config.toml
n_layer = 10
norm = "rmsnorm"
qk_norm = false
init_std_qkv = 0.0442
decay_shape = "linear"
Each number is 200 + 40 x the weight over its row's rms, rounded and kept within 0 to 999. Layers, rows and columns count from 0. The size before them is the row's rms in percent of the matrix's.

# layer 7 MLP down (transposed), 320x128, rms 0.117, rows 315-318, columns 0-127
100,198,153,230,164,272,152,152,164,206,207,234,226,265,189,175,184,232,247,180,222,231,184,251,173,153,173,227,237,212,193,214,142,235,242,201,245,206,164,247,149,220,169,189,122,214,177,182,168,246,214,225,209,219,127,278,241,277,177,162,232,180,160,268,190,200,100,211,146,116,153,203,216,225,258,182,182,191,193,303,191,222,203,228,232,170,224,172,204,179,170,223,237,181,210,188,175,160,146,217,179,192,259,200,240,245,151,208,122,277,152,193,271,204,167,137,143,119,230,183,160,176,149,191,240,137,151,165,220
101,146,184,185,213,204,91,227,256,235,202,158,124,283,240,251,143,194,218,246,175,201,240,171,225,259,214,213,237,205,199,281,197,213,211,247,181,246,225,250,237,227,242,200,245,204,160,211,156,187,169,109,197,264,157,213,242,154,192,204,175,171,212,168,179,187,270,203,246,199,172,195,189,223,247,207,140,200,227,180,149,237,184,182,299,261,217,228,221,270,236,211,294,220,188,176,240,189,222,126,209,231,239,212,229,193,145,177,266,150,200,252,251,243,250,245,148,259,228,166,183,207,176,136,160,182,180,251,230
105,198,236,221,194,217,191,261,238,230,164,231,124,181,181,194,249,190,170,226,234,250,219,149,205,191,178,298,216,274,226,165,161,190,248,226,197,269,228,198,236,240,182,169,215,212,152,195,236,161,216,228,249,166,235,168,248,125,176,216,229,202,192,223,213,130,232,210,217,233,135,235,181,266,287,242,187,169,244,254,115,280,155,175,225,188,212,187,201,128,127,200,213,190,210,207,144,202,186,194,138,213,170,182,199,177,243,211,227,215,208,121,274,272,252,174,190,187,211,148,175,175,244,257,154,193,170,239,322
099,196,171,135,179,190,189,205,304,215,184,170,179,194,230,210,210,166,226,182,179,165,173,157,230,185,206,185,252,208,311,215,199,175,251,262,248,262,233,183,247,201,153,163,207,223,107,185,204,180,216,241,168,208,208,175,247,195,286,106,230,213,283,211,249,184,134,222,156,138,189,169,177,197,158,201,185,217,232,278,210,246,231,223,163,260,237,172,160,225,146,212,218,246,86,164,190,151,228,208,195,221,171,133,201,178,212,185,165,215,234,241,135,121,227,175,205,253,179,157,195,160,198,142,240,230,260,172,240
# layer 7 MLP gate, 320x128, rms 0.122, rows 316-319, columns 0-127
102,211,189,236,194,221,146,152,133,223,210,187,218,205,268,264,230,273,198,223,219,80,183,162,213,212,225,197,208,238,183,195,280,142,245,146,203,238,192,271,125,170,124,235,199,191,114,142,239,200,181,224,183,244,243,219,249,202,241,166,164,151,254,232,195,145,130,158,253,224,177,225,219,193,202,193,181,249,193,128,258,204,140,100,222,173,194,234,195,213,179,208,204,197,222,262,193,144,164,202,259,161,234,182,129,152,178,231,182,230,206,160,281,179,224,176,244,212,243,198,208,213,204,232,157,227,274,186,195
107,199,236,90,231,247,179,217,121,167,193,185,161,233,176,241,235,226,214,233,151,259,208,223,251,176,158,189,225,147,207,195,181,254,230,176,188,228,114,115,199,229,143,116,150,187,168,242,209,246,215,207,167,162,204,210,214,282,195,160,147,203,167,121,233,189,218,215,274,148,166,188,281,157,266,224,241,128,195,187,219,184,203,135,180,203,243,223,160,230,159,274,248,220,225,205,268,168,271,257,241,229,173,234,191,204,193,196,267,163,184,186,190,195,183,221,196,228,206,192,175,149,263,263,158,176,198,137,211
103,185,230,139,240,204,136,199,237,207,171,196,208,173,137,186,205,161,201,207,256,152,139,136,229,191,158,127,229,142,268,127,184,235,227,245,253,190,225,158,175,151,160,166,205,206,140,121,288,194,261,171,186,183,230,178,217,206,252,211,177,223,173,149,206,249,207,188,164,184,219,197,180,188,247,266,193,177,262,216,279,144,129,234,242,189,285,255,167,203,221,193,193,236,153,216,175,138,232,242,160,177,230,218,257,218,202,265,245,151,258,233,152,193,258,241,196,268,241,230,223,112,218,181,155,211,223,209,216
097,143,171,212,219,255,136,134,246,191,240,214,162,198,206,227,251,196,210,240,182,208,214,244,160,197,208,178,175,187,201,226,206,196,196,174,239,174,208,200,154,184,165,205,167,199,220,274,175,192,202,252,220,189,163,184,184,252,298,182,214,251,206,208,257,220,155,228,214,195,172,213,176,146,214,212,198,182,224,118,215,175,176,181,234,216,272,221,241,170,212,232,232,316,212,209,188,190,183,225,129,197,204,250,208,185,188,185,177,38,171,230,195,140,217,125,191,186,265,208,111,103,233,261,310,204,214,134,190
# layer 7 MLP up, 320x128, rms 0.122, rows 316-318, columns 0-127
101,180,206,202,202,248,313,246,160,139,134,170,213,170,209,145,234,106,200,218,186,188,100,235,193,221,196,168,218,151,126,189,198,167,190,160,225,201,188,204,177,185,166,207,180,233,225,169,200,231,182,146,153,228,202,178,179,257,139,139,290,196,167,150,166,219,209,245,182,199,172,177,153,184,201,209,136,206,275,221,250,193,231,258,250,178,183,197,237,154,208,123,240,285,243,189,164,252,142,204,132,210,213,180,174,154,219,137,255,227,257,226,175,122,194,155,239,177,188,210,197,172,181,218,133,239,230,275,216
107,217,205,197,178,174,140,251,198,200,178,263,222,163,135,185,184,236,261,175,192,188,186,212,165,174,192,267,214,235,208,125,258,157,187,200,181,183,132,237,188,141,245,242,165,195,221,202,230,143,237,134,279,195,254,204,168,202,182,250,251,205,180,149,165,239,213,221,171,180,225,278,147,159,170,192,155,230,233,156,215,134,202,233,206,225,133,154,238,205,232,201,184,272,188,160,180,125,176,235,194,199,264,245,216,256,202,235,127,214,176,193,136,173,191,215,153,246,130,152,132,285,165,165,130,253,114,213,213
100,125,206,183,136,172,204,195,136,169,259,149,204,248,285,195,189,234,151,161,177,233,204,211,177,274,215,262,181,236,174,217,196,248,176,215,134,108,217,241,237,175,193,184,264,176,200,176,229,184,150,250,215,204,175,192,125,232,252,229,187,166,239,188,233,220,127,239,232,143,176,217,231,203,168,118,231,177,94,111,158,193,211,153,266,184,242,165,203,255,260,150,194,151,222,218,218,173,125,226,254,176,159,216,213,275,243,214,183,204,168,206,222,201,179,210,280,133,165,173,233,189,194,194,207,204,182,251,177